Weights of a small transformer language model.
Training: 679M tokens, 10358 steps.
Each number is 500 + 40 x the weight over the matrix's rms, rounded and kept within 0 to 999. Layers, rows and columns count from 0. Numbers have three digits each.

# layer 8 MLP down (transposed), 1024x256, rms 0.0767, rows 436-542, columns 192-255
488517535461482512446544469506526479524510512584523575515487510512541471495458528543541458429536482501427505523500545459438510573438451442488448474549468478477543518485553468477481453448531487
492442484512359480533544483491506491471491473520445467550509490536511548513462551457497525468532508527527492470518469486478554459565458525513522521457490443468532486494466506453488544535516541
477509445535478510428494509473529542492532506526544378500491554507479480488552514509534487484472482490466474533514484456463475451585541534566472444497501459472523503464529635458457478540563475
585476519542551414505493491449476562503463466525457499479437466421530467535480540400510494471461484444458375558526510591507573522433522521548496500482471545525564449450442519484550485505528522
451521516474527406484463506532414564497472516565541430497494583473492508483495526508464470471445519426552475512437507511495517496537516495512466528455442533568444474560475464425529525530509516
418547498547486470483551452534538546396452524498494541524478481508439553477481478550563438483519571485514402521554527455523523453485528485514433482483508465578517472510539501479499491456470480
550485490484478425494493575522468476455520482513488415499458521470547441456518486500507459556539532558514499478490491473447468522441560442500469505430464542519546536533531516593520521569506543
437492498473504506509505493427520522498553521561490441532498505470532570485485425597577449482550517479498559504546554530433414449508543444511507538474511519449485533530406490534402524409526504
495454459465535485513522556392523498549498511486511460488529469500586470523560473508548468519472506518482490489464476466522521540477478492481473506474439502600532534575545572520514452520504502
492516541460436489451519479487504432435462517531508495544553460452501522553492531503457488468485429570531504487492454515499490516506500601458490424582448541503513497476511411533506538567522499
477505467483449490457525502537557476496537437494399521469451506524496542554474497482472514533529427513444517489571481393558554512461475503477576497469575428562473476501494503546471534465502489
518531570501538496425494497476539516510519457540578575508550434497501562494473547473552541543523500440445557548457489498494523518422435476433482443454424415529466558517449505436554459589468441
465477553460463463488552465452549484463434497510489507505502525526479497464491506473493459468446497491504502456502554556467530453391460441542489464494481506550462488570468502456507497526519506
523488529498467462517470480522463434588526524527513560498519488456498548466534493485569496528553500543519472495416479557539478418513529539543557416473452461492519593542511525416463528482442452
524491488496538550417540502459552493510518471523458542506530413537547554588530540491507483505524512544464490462463422514527581531515579525558449542509447448547438450456494500618498493385495483
524538514611546477552540497553547506549477502533526507378475515550464599491485578515484504474541437555492483432421583515427484520492467487442445535533582475478510466473457521496445445564486499
485472485525566420528522451426536537588457468489592483506479499497522463555492447535439433435442521515477507542513511465516504490503479521540543512580515493459503490462571411483563537503493540
589526482550512547448467633453448503466563447518539515416474496578478531462473549500514473495474461406507497605425486546544464566472488537588460542563474549513518462497532484480514389530451473
456449468502457558509538581451475493562529533565452479484524486501469515523469470510449556569525571473580516503436469445469454479510555500495518470501438603516479482450493510529548474492443539
510505508509506434497432468461457477456526571441587469491532505573508485497478463528496498530414526546480489479470472525507533511505524514534503462512482589429486435535489473488525453434549453
478435485534524463494511513453501506513505461461587481405548446529485495517427490532537513477452508543500518529475559555536536527537482514557452488521495513435464515495567472488511510497489479
471514549574466545527499519581505507482488456544455486440523509518528523477453548453472526509473538455464474461449491572505474501505512523511469471464487459511453455499381530568582428530474527
426533498511518489596489483498478531429470469493498496483504539514489499501576548487517508554526452555449405534495501403550436535517519468490528504487460484568517379538489509412530479495544474
472466519513495498559521441416442543574418561530466531425444530506547517531547515573447516513539513495454489572552579543486532506459528531448545485539462467439468506568499505498474528508451483
542512519528507509464533510529504456483506582562461507466528517521507491472515602496514494569478527519431532483461442497549470491515443507522547467484494541482436517518447487499497461531524534
488535455470485585507487489488467428408514504430397517463516456517400526508482515497502540464505533455470495471437538534494474507490536526504504466490519527569501503487503472559554468523514455
486475510506537492503542495477521468550589518461443485453513559457431622484516504549481444492463450518524501634482536470541501479482512527480512491504543541516489479517530624508450492517497514
469405488470453470471485534528450503489494471460479458470577488560514511497601471462437475445519520535516487500497493584477530565544537560467588510549508454518547506476475506513529549442525452
542469524465510460544445520562494454467505505502461520504560473534487541584432549480506500401483496512458528519439457515471509574430494550529526517410501569548476566458505515607555483479435527
441452470493495505501480552527516513512488488525553494519440475540527526482527477493512490566463466462515468471521434491521491516520507500481496472439491473499491446382569561464487482458519458
494475541480551543483516545523440499482542494518528476485488472498511503524484471509472493441506515449488476499495539493534522540560509440469481484440462569471502469478542517478513516449498500
461574486484522510562463501504570514463544519442496499524512514510475553502547528492489553514547512485543517466546475466462510494488501509508491485486540495484493537517463497501435485482455522
528535510459607464560452456517488512496525517521498502447538505514478442481520528459497510540498528528533544435533421567488482525507540461487472427496522508519466461498548530456564540464467400
540521523525469487505545494501518441570523470495355489520500522509483527474527448529510498488511577528466474526529462457492455480464499512525588527598476454581456498529490538543513442549513512
498509438548563534505470478542501534530481440508478478551479416538464447479535533532468451504491446436510546506523528473471495491424475498504455435457520511514537561556481534452516510492510462
557566556472532441524475511424502485528494478469468510497568486530541485579510497505502466458493475508478439469562507455435511510486457519572556536427503507562505541502474482555518587524540548
479449511487494476448549491530536476442496563491516527520455485456536551430566568468415544500502529525589486516461510510530571518443468490520519498527560515485506454477546488551489501462470472
529501446471467502498475514525529506451442452423491522507508463513506503501550398471448541538433523520495475466459504546504483515504579450479440454390550519568453516488510517373449482555466512
562528475512523504490463562525494474433472452444483451557557490621471536471569463476525507523534528554457542494480459518532431518559465520412395456461503445511504466487396430525502452565543502
466527543570524472474551578492550505449510514431460532466512528496470474490557432502508478507487531540521485475475499504495504485493527531474489575484479493515534492464462513468490485456497521
527528588490456473487525504452512416514557492510526510527491498463444547476452549484555481527439476543486499501509544425522525460486510517414485539562438509516511524517498496509572506503515497
470519451470504517470530529507492508525513455515446486555474494502380620503458437574484504475492469500616496461489436482571477568487490479500499437503526506507537451426458487496587557514518476
512473479496579510540458474505457536518562512483462427474450479532514522489536522481488421502539451507511511519485487551475548455521508512481505572478480436499467437469510469508504471525488526
551482600571447478528526565514421499459549518536492525486529554514525462503515460449494453487508599444433468557534469577497455461482507506484536514501551465477488505469467465479545495524500528
579439538495499528493519519402553493478462596542515437489501478521558500510442484440497539494487507528423478505497483391517534533459500565467575551532515540523464496500551517484535461419518517
509439509456501458519515496511440482502485513473487529460532439555537469545566518520428454515501469512451465478484549462524483528393526504562505481427462492465537469522517511483549574478501441
464426532477495506540494492541489458432499524531436523479479497444522509435522551526504535495539515488489401534491490526533480439474534502517501476559435510518505556510386458465509489482545470
483485539493470473522514493470466479511528486522527526527508522526509535498487527435519454438556550508493503488473466463474505559450427497471507519500513553476472524554557500478572478480542455
496432497485545543464422578425513527516519528497498497424606531532489468510508519530594458455493448475557549472469511474542525548468505518477480508492543477498544531534514483483520479482547499
510484465538521464505524531445502490503480526450506507515456523511538515468487556463438492461486476506466520532533481455484494519517595505509464433490561490467544531509467511471537529578517498
498468568472476487496491504473484465490524489482549452502457462491518496507532567463531532470516522514550485499524425464561489484517479513551457523469537424543483532493487497477512456500500507
524451455476505502475571495456445467525519502562441499452450481574525521473542531506475444441463495589435464451513514476489521487480529460517518561572573444529543489556544463507508560484450458
516524476530489517541511502542534493537511546540442488498553522546514515486511563492495444470497464544546482456507511489495478558541497535477479470511472496403471564476515461518495499476561476
479518420519461525555609536491477627505536532570502484451533470510558444391441476455472495469509529450529555471426559556542479560512590468571375578547473452548489471492507450591475553514386474
531546572530513513547565506499512557502543516503469475470536525462619383518489534541491568491522531601517485509491418525499446499436525508444506571512536527518510485497472478476458559494462551
518554434579500509477600523507466520477402504426482489464491526522518514460477529595474474441485533556453485518527535442458500471429513483498539528523536510479474409578433475531511430533507393
527501543567482531407510489475572443453569489481503476431478532480547563488485556486529396524512426503505534415465486491543481545509484449523479509504405439460468421509452516528525474522527437
488421543511532454426556500526501500475488483442516527467509504468541500488515498526475513460515531566521417464517447545508432508514471523549465495457453529433485515470433521521499472494545513
519557457568459511550467512518480479545587547498516504500471410507496530519417503518474538537597520596487522501512530557568507490522499400468506485496529483481476495503545519593475448531459498
519495490550444519484522520539544518549485457537435538431498521499483528490527588511531508458562534533508559508479489500496485445463500427495466492475483488468470511536532477534524528543499453
537542434512499502474444549575567486483424675541423513449484518548486531497442414496507451571457511622495536511499504488425591463489598460474442473509459499427436521569552439455479487533605468
499518469553483523433508444558495504475578434501454481479435498455447487454480587461528480503513513507503495509475498492531504440408501529517483471454449407520501509502507468514503474502538485
538464492417497488506503540499537455455526520562526512500542481476478476460404491505472507534517497512529547495546530548492518487479507520440560492486531571535485534462494475445444513496474523
441557474480459462516522581519522488480539477462527531497398564434522515524521605526468547427506515507493507489523515480535500475472524505526532541540524495495504454501550531488561464480567489
486543518530508455533543512522499454555530422560454489516443463524536554487542458563463496486453486504544550481480526494488479511475486468489535574480453485528488522497484534452570469525547491
512460445545486564507501516554461527511417457505452414435403505410532522600458464546562435537511458549440471569470425455560409553596529441477525593497515495468546561518470547444507467582450564
525522536531509492487497537479494443480534506577535586537527543516532525544482534467447458443559527476558516515413402457473489452531459497573517486478480539494514482527524469502451455464444406
430484510541482523460473544533423572530532456494573500450509454506494550573502531564529414482469497485418527499478516462558492439416509464509530490462554484430470492475461519570543491491565547
453552560520438406473489530523494480507443562564519503439453527556503490558449489533520580490487443452553544490504435546505536450518458495423519509553461525504508476537521498496520521437425471
498543469415502486528467582545433519534546570499515498450519467479552592442476490434520516500455476520536473553525523555472496501512539509465530546549517449511538443506522466411516485470512540
464497565569433438451492494421449499521518549552532457499436490473483533482511474483569497474465557549440446551448481467447507550562507498528521493484497491545453475540474468534447517458553521
504480505487494457510464456524538520469458524515386537432441553490489537509481528487537461506463528537469518504481475467516575486448481490517470445481510505487519486551489489467501442537525512
469498484491501470538441498406517517526492516510516444509502501476510489540451443571409467577525558527509504510426452495563450515552452636527459449533517565509543416437572518495453545496419515
499410513455525508549573527453422436458474499447580465455476487496493524517526498465527458497516426580487446559526539523522495495527472485561504514523475508503579449565495432565514512440459542
383413560484496431468503483454435478472522570505464537520551571552481478488532498535534459510454406495451485532547504491466579553498528469519453409506455560505455483475480497507544586492402548
485521494491480549509513579503495472526447571517469496494503517527498486461480499578577549520530548508508525502545523579516481540476475485524502449578523447506471495499573477480439521531532529
476519576519531512573514525528537524536506467472451457516500464527566498494491480544544488474488474511479530456542552492529605552587432513521478557516543477495542455484500485518513569454440518
489430465481493479478495468492585615480469496482453540487477495518526471566549476404468485484601510432466484525436428488543486510479472499506568497402530506457480592459517435471575541398485499
569488485581511496502502491474466492598538524517536500424492432487547521479566494456445447436492402512437560464513493530439432498505515462538577441435505514569525547511492547464477573464511507
483462502516509427559485500496518473490436484470552435494516489491444500455520515459540509462500505473417475460562487471476528482574473439527511540490513507500544503441487542545578428428559514
526547477508564516538507532461518509481507437496514538554494498483505578475509546468485395493540513526495431463439476440485455467519539562561551489451472545530508561501502525539511559461469507
517564488476504499472527541539495431507507529419481486501561480507428458512490539515496508538474487430506513514457435525538423452498456516447530503486520554494441472519515423487487540460455484
534455574508497442460501467507545535515443511519480463521456459490449486425464479597489536513481523534561458555447452544496583445504524493468502414532455444534553524517434482558482484449494425
541485479477557461558486486459519466509496552571448415558558406436524518509510517424498498502573548483498567564484512504523483432483525501483529432501474530525464512480487572538585482582508528
552483462509517460473426386535510542525482526491505467543480516574489531515457445547487514518517466503412437453571570505481539451477484512575582490470541504536401423460585489522519515592456515
544482407506488429447553490552522542593518480530448446535472517462534437508530421533494502597517542504548473570559514504519439509561593571486579525471575469413508503453475477575520530494511484
546456533496511512470551465458466480463427540496489510486473482463485523440531545531458526455542422510463545549483522490453497523552535507518470560483520402514548506482520486480496491423509474
488525538549609472561489543445560497486548448534566539433528500577440526448484496571471488527567443547540433493473472489516488504529535434526472468483495516471478534487427478509494512472419460
567441529463530506477499499413545553402563573513573473424481557424436437535604505485466546501595372526547424460493556497479513559491557514547493472543460589483502479476507440505507445520466470
533503477509542495484468598523560539507492390535477477484389514484463461546521560496448500546499457483476489494477480461562434475483448412539370530487558458479528461478541451504542553465450468
498437503514437451550536432557530441518531521546517522530505514467497453494477455535537448496521506544475579412468455541568489487522505529498521505483449535506499544448549459543448514519539457
524453466504489516508519442579490510495484490521457451472456431517426473544491514478533533420491571510540556576533499538579474505514490548497566475572469564531530537581491545519509494430381479
524480500534506541530555545485530500508468558520458499536509474515477533543471479502519469437504509501529480465557548557484467569431570509509562497466508505461464544497511506548447508457481494
477480519457478477460467498494474493480448451456471517552458475428445551486480487523421458459480465495491507504461528525473475459472477556486529514433499476511558429427491449455505422560549452
490449493420560514544525546524544513551450538455558592408533446462496485511501501420508533537512528480533461520506551516510535515474513493476491504498506507547556530467497543506472498500485471
494497434541458583520423540479462502461446498495558451426531511481501562499487511590520465517460442445538563555526462505481488515439569438500465511461557505499472643509497533507480527470411482
444530491547465506452545550544504531492493410505491487504513477516494456524560457539480506480492498471490507512452525546457478485463510495518506556508458518444550522457480451502499503551480522
570519487487426484556492580566508546531486528504483484466474504480537544490479514465485529472495490506485492481477449534476562517504500493532464526492494578532501492539490475499537507510530471
468482437582500492581554477580561472467521483483390501491484489568423487539524477492518471477444436562558502510567535451437434540426492476551479533464460512455597480517445482510531529490456479
513467444452547482597410475497548491588441499486446516473443511540435587539476488488541523450537411511504567550523458506435525545498395529488512405506487456542488496507493487589487516418504552
483403432500458511482549525529502500496545529532450485489482517541485435499466460551502481449528506489444559534478493525459513536431456539492533477538534508514495507542478488499494471541485472
543475531469518562527537502524472438451448535454507535496471471464491524500479531501551482439498470395465473504536562537500458567472487478441557519454447500524503559620448466464450494492506488
519513512486491515529497524519502484432473513577528481499479517460548530493442554542536503490495536522519471541564481464550550486512494536430448429541540473487481538517452558478524459410495463
412438462433496502499519524456447485490471532496448553511515527466521465456470537462498469447527528553525484506462448532588511509484446512399505519516483481488448505488473512471483474529532576
471467475479473425485556475575484490500390499498507536518493535596432545465458514484452494481497479497447422570534492536487521475540549518553483526525567456530534541511419491511472476499578489
502503570477487514514420526532502453501572534543518535500495471470458484508495548478517495455479530473481510513421407448507480453447473472464517509523518540561501503544498376522481456532504447
511481523558500499429553488469488498514496488524503482551484526495452547547478477479520510410542474479541480494485496496479519504493479468546527440520486539542571531541494500470515452465505544
# layer 8 MLP up, 1024x256, rms 0.153, rows 437-543, columns 192-255
499476518466544536418549423492506422541421507465458524437496497487554462379377387445422538552522499571553548535474550484531491481558556484499528461520519553510495598486525510580521520494456488
432496514524474538469504441423445572474495491485503486529509413452507423493458525518521520564596528517531524499467511537515440580543496486507560520501460461526559498497545537459497555561491531
539434451554440443528457505422479506500523510481416517543498479497461446435440436488548465484528542534466476486488422541479509630512495492548508474532549474507520492528488478482514500498413507
505487410573551538565484505531537482505436563476506560495482440563497525486513429482541536468457529510447512515516491437490558546562474510488530523421540456554474453510438463454515496527523466
536453517559467537454451539476409547430547505528532485471488499495557500489533434522446476520532473486528518489523540475552506633575468513520485540527539476446537518512499490564515487519504499
469488541535482454544461501502526492499505483527467525479481531461499494487495459469501500521493472502521475541577483433454491504511483520458509440486475493513509484473487489538552502541499486
444489516538449532486504572485487495539515479416509543499468513491471513527512527479477508522451457425540458499500514528504482606513457534450516530570515516444549428512549578491434410498475484
547474525507530527440444462421469511507511555454490469486521529511483511525482493469506559530605529522478499546507527471426540546508540528533526495480461547509466521534534529528504388455494531
552517470565539569552493509490456475490462503493507430523475530501518439479493510532488449505463512528524380477562535483493520520478535466450540496522495500496474539496473498515525551488459491
462561483504405506453510480451504560472601477445560518500468532461444526437540550452499514485509483443464420445495519440503486494442486489465548452600497467464481519505535529474530484567498534
515522484483525518447517528438494484511492622460503439514432480505490437541518569418495482502542500492503610528492457494446573578451480575480538481420545556514586471547540505521521501450492458
497480493430523528487501574496519507490576470538447469446498473498496475495525514486483512524527570464482491435463396466586448524463432503519571475449470465480500521557472460528565445494501467
466556426487437545395504502459468544547527508400463417569509477514533499502536491513485531504609492491485613491490487539526464565491453557508442429497541502504520513469583506470525515479520551
469524470535534503533495458537478483575519443497521454508433437446477491557555526518454512572471494512489507495514485527483609477566569554525526520531532433527471477427558458589507571485502507
570485497504485464493511557509521478524467462435573547487519501496568471521453482487466550527543532447504481479495425551493495505456490484535557504459525558528511557604492546490537437597493477
483468450488532516427537521483542469526457484410487494496490538565521550519522529421462541533560510571511559551529559521531571507497471536557578523504617469419541424464453495540503473450535571
485415468481552525579471470492512472513555490522466530502486569473579425521461409445559561454447426550449440495558556568458474517443426514495483627520493468527499517533566537460469504505398515
464544494483593484526488489607515529529463412442498458566457539484559542496519502482456482498530508502454513520587585546496501503481543495512524450492488498470500520537483506459457559556551471
589463440483600485535477473569453481420455540528463456541448567556524429518404523469503467530476507519475593503575488539517501484496567516513509488492558573428541509439506527515500498492424445
510503495513508485492505525518448502502477537493424496553512472480469480460515503521487504546532510486503481449493458437442500485436537571474532463486475568468550427506523567527616521501559444
566538530436514534494529477518572533491599553514524473517411492551525465516501490534529475455432526525477547517570496546489519508537447510461535451463565499520482481496531463486437529523486504
469452521517509499508481533530487541478527489580571502466479528520547530480507424461434535484522542538442477529495524519469511581548469477500509516488483542524621436492555514515491403510524484
459470498558513493532504471488589500471462470558434543452438506526590557461566524545481480570503509493463535489480555459477490524561454426486496532511546506435489463516480500489499493473519479
546522496395515452418550423471478485535508511468579492531514402427576511508485517477436465500463422571542544542568509503496535473504539539594517542447535472519511470544602480417452536497474528
517530438509475505505517521565550526533483502508488492567497527537475456573518488465520513483468480523531513508523476476521488433532454513462519460484537501453522514432532526528481511501525475
519450519542554436449529521491494496529518466479451477485561499534529478483441515531415496538478456498534594471462416568519544504515510433492506545565536535524489560558499524454422514527523484
521555479492490449531515470575491513567489533479516505488532548511529438512520471532522495512468516586532482488503509455557462472434502556518448497572473568456462531531487496454557425504478506
523512515546520467492471441481402476516502486448488461602503539504533542520516474533486459506395582536497447522524460477542571514460541480435493492488516454492540559448512594490557527514497413
499458582509499539523349437448468413508465481488463456512547462440600525474484455497525391471503543599512615484498473479488500517476510515561430505533467512489458485601500496469524486491541486
492559499497439497472505455559506445482626497513490468486479444538497504528517480490472515538498481465479481564483509506510486542536507532510459540530464442482506541412481520517523504559507557
484530588453507512502500551505483478502512547519475524524478556532509482431505503468441487510461547578463458462495548509505554490513547428458463490524452508549432532500541486540522505437534432
478484437458461404579527506437465500420518527523472499563445568479483457545552500533481577492585480538513491530502500587526556522565453532477469522560571435515560563488484468509499427469482553
540548435518532547500462477479472514462496537501576582448452509446523420536503476486511491477480503473530491491526501528508533532530523503482455521488516559479574537438566449482524506439484531
557480521486550568560474501554546552424542472503540453468539521523489449488542570396464517469608535529522505462441563491539506491535525529477431534568529463494465461506474490484549543467454487
442463507539412465447502521520524489475511471481534507478531577483534555557510517479438547527535470509479430478493528510486505538431588478432578540421505551511515527463523503460425511660566531
487540572508565472495516453511468438513594487494493477550549377524550502462526485503436575511547444539478507493472477553498509549468433538542515482491558528525473453560523534495489449442445466
478519505492474520467457490577477505538525482562532527490506466489549571426482547450464431496528527517485536518451502526465505513415505499519548458569579540536524502406465461544472520568446496
438456525465472475502483470447513464514466503519489459457467541455503461464501488485473465523461525467492547447493535502579553510452456501524481470517520471513456405472550529550561522596517468
461523520509533530538457461462421491512462522569502498462496525471466471529525552454529493506528526499443526520541515537494504487440493493570532521557479467485461455504482523468496509462548468
518524550479493473553520425456486499522519445469592389481579486551521523490449552507465518505455517562534429445521529547426505542512502593486514461523497491496460521477485428474517528467503516
479470557533454524507469520518498370490530512540465473532493482502449495458527544492476527482465573525542462421460606472582494479497491502441480494509480449563497529487445472531536477472462489
503536532507496478496575516452497515534461487514576522464577510407521429469568455461541573514411553472485550535521465424489505506499518437524503479546471484439451451525480533477552465583472538
474475450481530494562548571546539508525502425523533559549578465588488460521552503418523577429525485458446454524495446497446480510497510538478493583512543549502474405380493581474502478556521512
425435527502503525520502533503541503458537466522518440534480459480466559503495511469449441491524548501408469498413468538511540579516446580477592494435488547437532455498516513465419519546558483
484474470486498498505532433579545499439485497530399578539510480543538447422513429462490472479552524502466478421502507532488501490502510471497538465491437502470457474527418511474496445471516471
514506469494490499545540494445467535488530487468487525489438574495579486551523542481504551512554476502532588437480511443549487513431482540516515539429496544512537498535538462477508470519520568
463491540527515406498383443397472392474545434491513460497523452560502547533489508486506536495440592387486510492483516472467472475450531613490519479517497524509472507472584475495512515484490446
506504541540484515477486590550512601474576496473554501506553507469514451483495530542475481511497513519442524523539502493509565473591514498492551470462499533486552426511465511474500501429493501
600546595488463469458522587509475551563478561545479557534492505523472478518547507460509478423499550464581509579467541491463472517513483471511529414518508533496507512511436498538423481535444463
631508478491490538456564411479584504522472464538452486545582505500507485451473554523543533473448545460524496457458501422430530488451433571536561443507491481468483464559450525485539542548514468
528539476522485517536406550468553501524484497499622544453506515454498504508528409480563566423442464453534531537459529487433547510453453487541463446467495497481478479492472391528499465523450445
438528557622484494543460490494498491547569492472500525499517480467505473492480518584541533504546451522382529509543459506561531537492536562555507493501490551549468519475445491590565523490469439
494519479513487433556566562525474474491512491483534505527524472461547494419495487472419488479498520477516532449533500511520469555532555479484574518532537458460482486438481468432495493539496506
455461529531542516485506534429479490508523447517541496492539558608527516514504517557471645565519461485443420419485494458515534495453505473480541550451522509498451494492505508465541535532562514
434563487511454478489477434504502451486428497537632525469461527490508530561456543478485517475473551478508501414561495399585462509477393522520519466467460436472474442428529502504565470485424492
561459495529517491464565494506541509540473471499502532520448507507563411463509532548464479451540507527503493560448474450645519502521462514453527460549450493488518497479521547478524506510497519
512494505556475480511489483501512551491554583442475519514436504465529531506505546490534561499444544609533510489478538414466523459434514456470500540554497465601463498480430469376508600496508505
536500489503511493474486527473583573454583519466496483547550560467498540536563502448450509498505569526550446367464485593488523438507547435550435493525514414460478479481543492544488468517471519
564434501490449469527464494493534484522478487510515475523508474482491492535527460574510542501565485515505538482552579557510531513457498493579398555519486514484557535525474518462516448476517519
449408552573472473483506461578529595544578537515564452553501475480517507470484472458487556468550457385464437476447482474474503531534503445531450517456551549510486464465562582444533480473584517
480519501472470504464470513460483459479451530528423582462460518541536483576468416504437546482478561510483515487458487438526515484556444520486504517545485543532499531574518491481559435467493580
528421519487498501495500516488508539541486483471539536464530516512466455492483505471499476522508477478510554536518558493482513472433477508441517519509468427553532503489472490555485544541507456
550548516445550526520485543534515465509524495459555463518540510518449480451480456509546442482556458529516477451453421503470485533497479532509518467503494456496476508542446523524489602534509569
397494489568515522570423468441486491545472535441445549540497508492465491499457453442525501542485525498543531415455503481481517500468516445444513514505497538465485528485518459540534578526388475
526538429538528510450465629552463573510447524511453460561533440442569525469501477506381513576541530554476475514474406549478527578528508460515508380461510457479524503460494553515535542547477438
494455543490526477459483487466525491524510490446482517546474510469482456492504444536399492412550555479504452566501397450541483552465510472522455491521512498447508472472550503519454524520491481
512499474524501509566561458541455474528514451470450532538466507459517522469531536475488489502441497564456526439514469458487517493483457475460509488535489513500487486473479518569523413509512512
462494494463467552520438525450529503542541517426484472461504520481547449540495554478485514479563509509491457439507544548493541538501463499525521479556440499457571476529506499508552516511476497
507523511488498515520489508490550493514468506569529494594483522606490461528483528478472474552524523454509432554458478458495555497500534497485497489471453502513440477447488454530441517473533504
472391473575398542482452487456428519524506570460558525494485475502530509498520436495537562484494495419503526488490489462494466577438442496463490507544509490519552504477481487567535551439474535
520472498514427464493565591496506523439524506414548545468459548500589464481493515479519579524452552493545435596481465431435549455461535453572501472559522457493502510448509502570591566466507489
590512550553431540527509471436535559488465479429515476435568516509519458465538500477463416529513534489491533418445560458428510461481430521483515469507504509444475514434404525460483436551478539
528515488488470501527502573524518483512501473551444494526504518465459502491532466508449447553437532460503529507559512503491512487512475497502523469522504505593434542523512524526487501543523505
552522523507523452531523499513471523470487483438508491465514451524524495516535459468474538533581545469525490557517506521455468512474510399529477490527539506502492500441473543461481473538550473
483430486530521445519463495520519486461552494468508466548474525540555480554519530539495530511473484436503542458474487582519450502481510579464490449490513511498493527495511460469492464439459525
503523535478547483545462513548425536552473436454528553464428527465524585495446448490481440496536496545483496542548549543568526512557562471537494514459506569496502512532472542529488544496536547
533538465469530519460455452502493496482423488475512527501486476540578475483623433428479533531495560509509417545468548486524516497465576503544573483561468506433522585476474479443583518485506511
423519492515444471480446507530523528496504450553514456547454577561533507440523485528521568534564452416477471563447503449543512576517527532392412585402423520482563519482464511468508562507529513
556482497496480561449485546507575534501524506470531510465464498473589471479496478426546513566468497467533498510509529459458511521492527524523447496502455416465457473439503474484514509496538487
487502446499469465433483512429509532515495453494487408454492494514423457514539533489473479534518502465513508536519533521497505502468502544483521417536519524423555518560524501527510490418502518
460453482499543555486475395492469481520456469483517455545490466541478519470517529466491435442456452473515456450488532509523503506416439535470391553521564539487429504520541594518467529555523500
513560490531526493531431523463505446505501452459517482547477585495507587455521562491491534546465476474499554532449524532499531478545491471497520507445563491547550499508482479518538576576507497
500512539437528517461526500481510538427441506493544478490529511458530489527503549537443530476448465479504459468511558462525529402529453510530536568463547529568533498418481516485605525562522497
511457446461569463455422445544506460459489629597440460516516505553590451569458503480466483528505490492452543504464458578520574507471529531462417421509511527512571547540529474500511534447473473
499416598561511445517464484532514502488500519455600463525446543520469491603519489481507515479516485512523514475535531504496511438460496549480480549475543479526493455569501516500506470542516479
479497552471545497492477521467530556554517546470440458560516496525403545592499517477468527480506477463490442528452486442507520471527536446394527521477548495519514495496553469537590532466504542
457494612541465465567535523545541500613454411488534540535480610415493440458514564500476483499474535532537503511507554494574494499500516516515492477440498509471522508541512467468445480464502529
502454512569495466539550447487439513510532526470405495488460503500481546423455427455508575497573482434507493453535418493497496454536505557568481461463600537486497523492435526504556559505504517
523512492525495529525511513500510406481565477496507516480521520487494480529491495477473478443535487541453504490432533530493482513507489499463501471457466467529498453476504539519451489516463461
479508563493597450510473470477506500521546483454497436585455514472465517441531498526516465563482478461479516507460524504544522525569510474475594533508497530508562418458526448471498472469533464
523567504556617526489539582501551434502524539500591562480521538440495555442491493506563423496397473511501558577537531435480521438455512528507515555475538461456514539443474542467518463420541493
453518484565465466494402481540490540503468446498539532563517459460548508520472494542576472466485497564543512458447530581473473504462566481516509537473477468501512435502437482486478487476510484
516486557514545519480542526500487546503546458513472432492457441492502437540400465519451513419483546505472535556445533487450496568513511430530511556501561503487446530465546459447541457513505565
495505545487451583524543460451432488405559496414553527567551472526502473493504555514507530525519474550486542575458576580512549460500540561471562456498471570489433443526510488492496537552497546
530494429450432487477437487506531537415532519473593536462524529444498466486528531529512476582480467560537515581439519509518463471441556449482483481489437484508443522464560505522428560537486522
494536512410534517487506496531540528533531511502533473517551517493491478511489552504504511508533513528548520499456499491481524512462484523539532483498550509508488472524543553496469517442413515
475565473449501452516506488538526477556451546499534523461572440456544483511528489459490531495570515542467507473544470518510471503530470473493484527482489502557556476568468487472441534555545557
520527527560470584561514508500499410485467484517544536495474472488546521511503534525464453522527480549542488579549517489491463494544445522463468488405481480473506483475428443514478536542468477
502486526479469473472492520455565510564485557452451555470455442546424510381482521571387581620511485511490460537465553499486498596454539493400442518482468484524529583511550450501522516553486504
510447471516469475498478462513462458522573441469487484473471531456429497500446573604499524472513525529433555456474510514422513561449401531475548495530552476419493474468505526489473519485477485
431507440536542511424432439576503461514530429477522485537498504555483468543499484467492572508535445501530512536456509454505502557472412544489550508483470392522483466506446438504554462477368575
507436499540468511473446458513479479506486498469461405513544504450570449428447532545576545534521496487438459519521522493537484524527491494515456514466458471423534486505481513470579518502481490
433538494531466539474434500549507514544468491477460490493575448536467535417494477516505556559485433545531551527499457532498557504501518456438590487482550555468464434414493515451472465440541480
468471485506499643518478440515544484512487486489466498465540512511537511531533504456428453480540482544457453533549477508521471493478548511464498458510452536511472477461543532485570502489553524
470474465478470464505449487523543462497462506493559476546446446467547559513501518451446505559474540516487496504504555483520482447519484465442464480528450527503473479505439538544510485492491501
510467448571530416467505478420451549477482509481508522501482516506520540425472564488459505516548525479540475541562512466489549486467542514576518516569527497450570557524573453535493544506518498
509594514482485464507548472516500485494588404519491488466524445487508524475544531498406492493510469475475520506482416432472487543526494468530445489563502490471515528465579505505436440475542487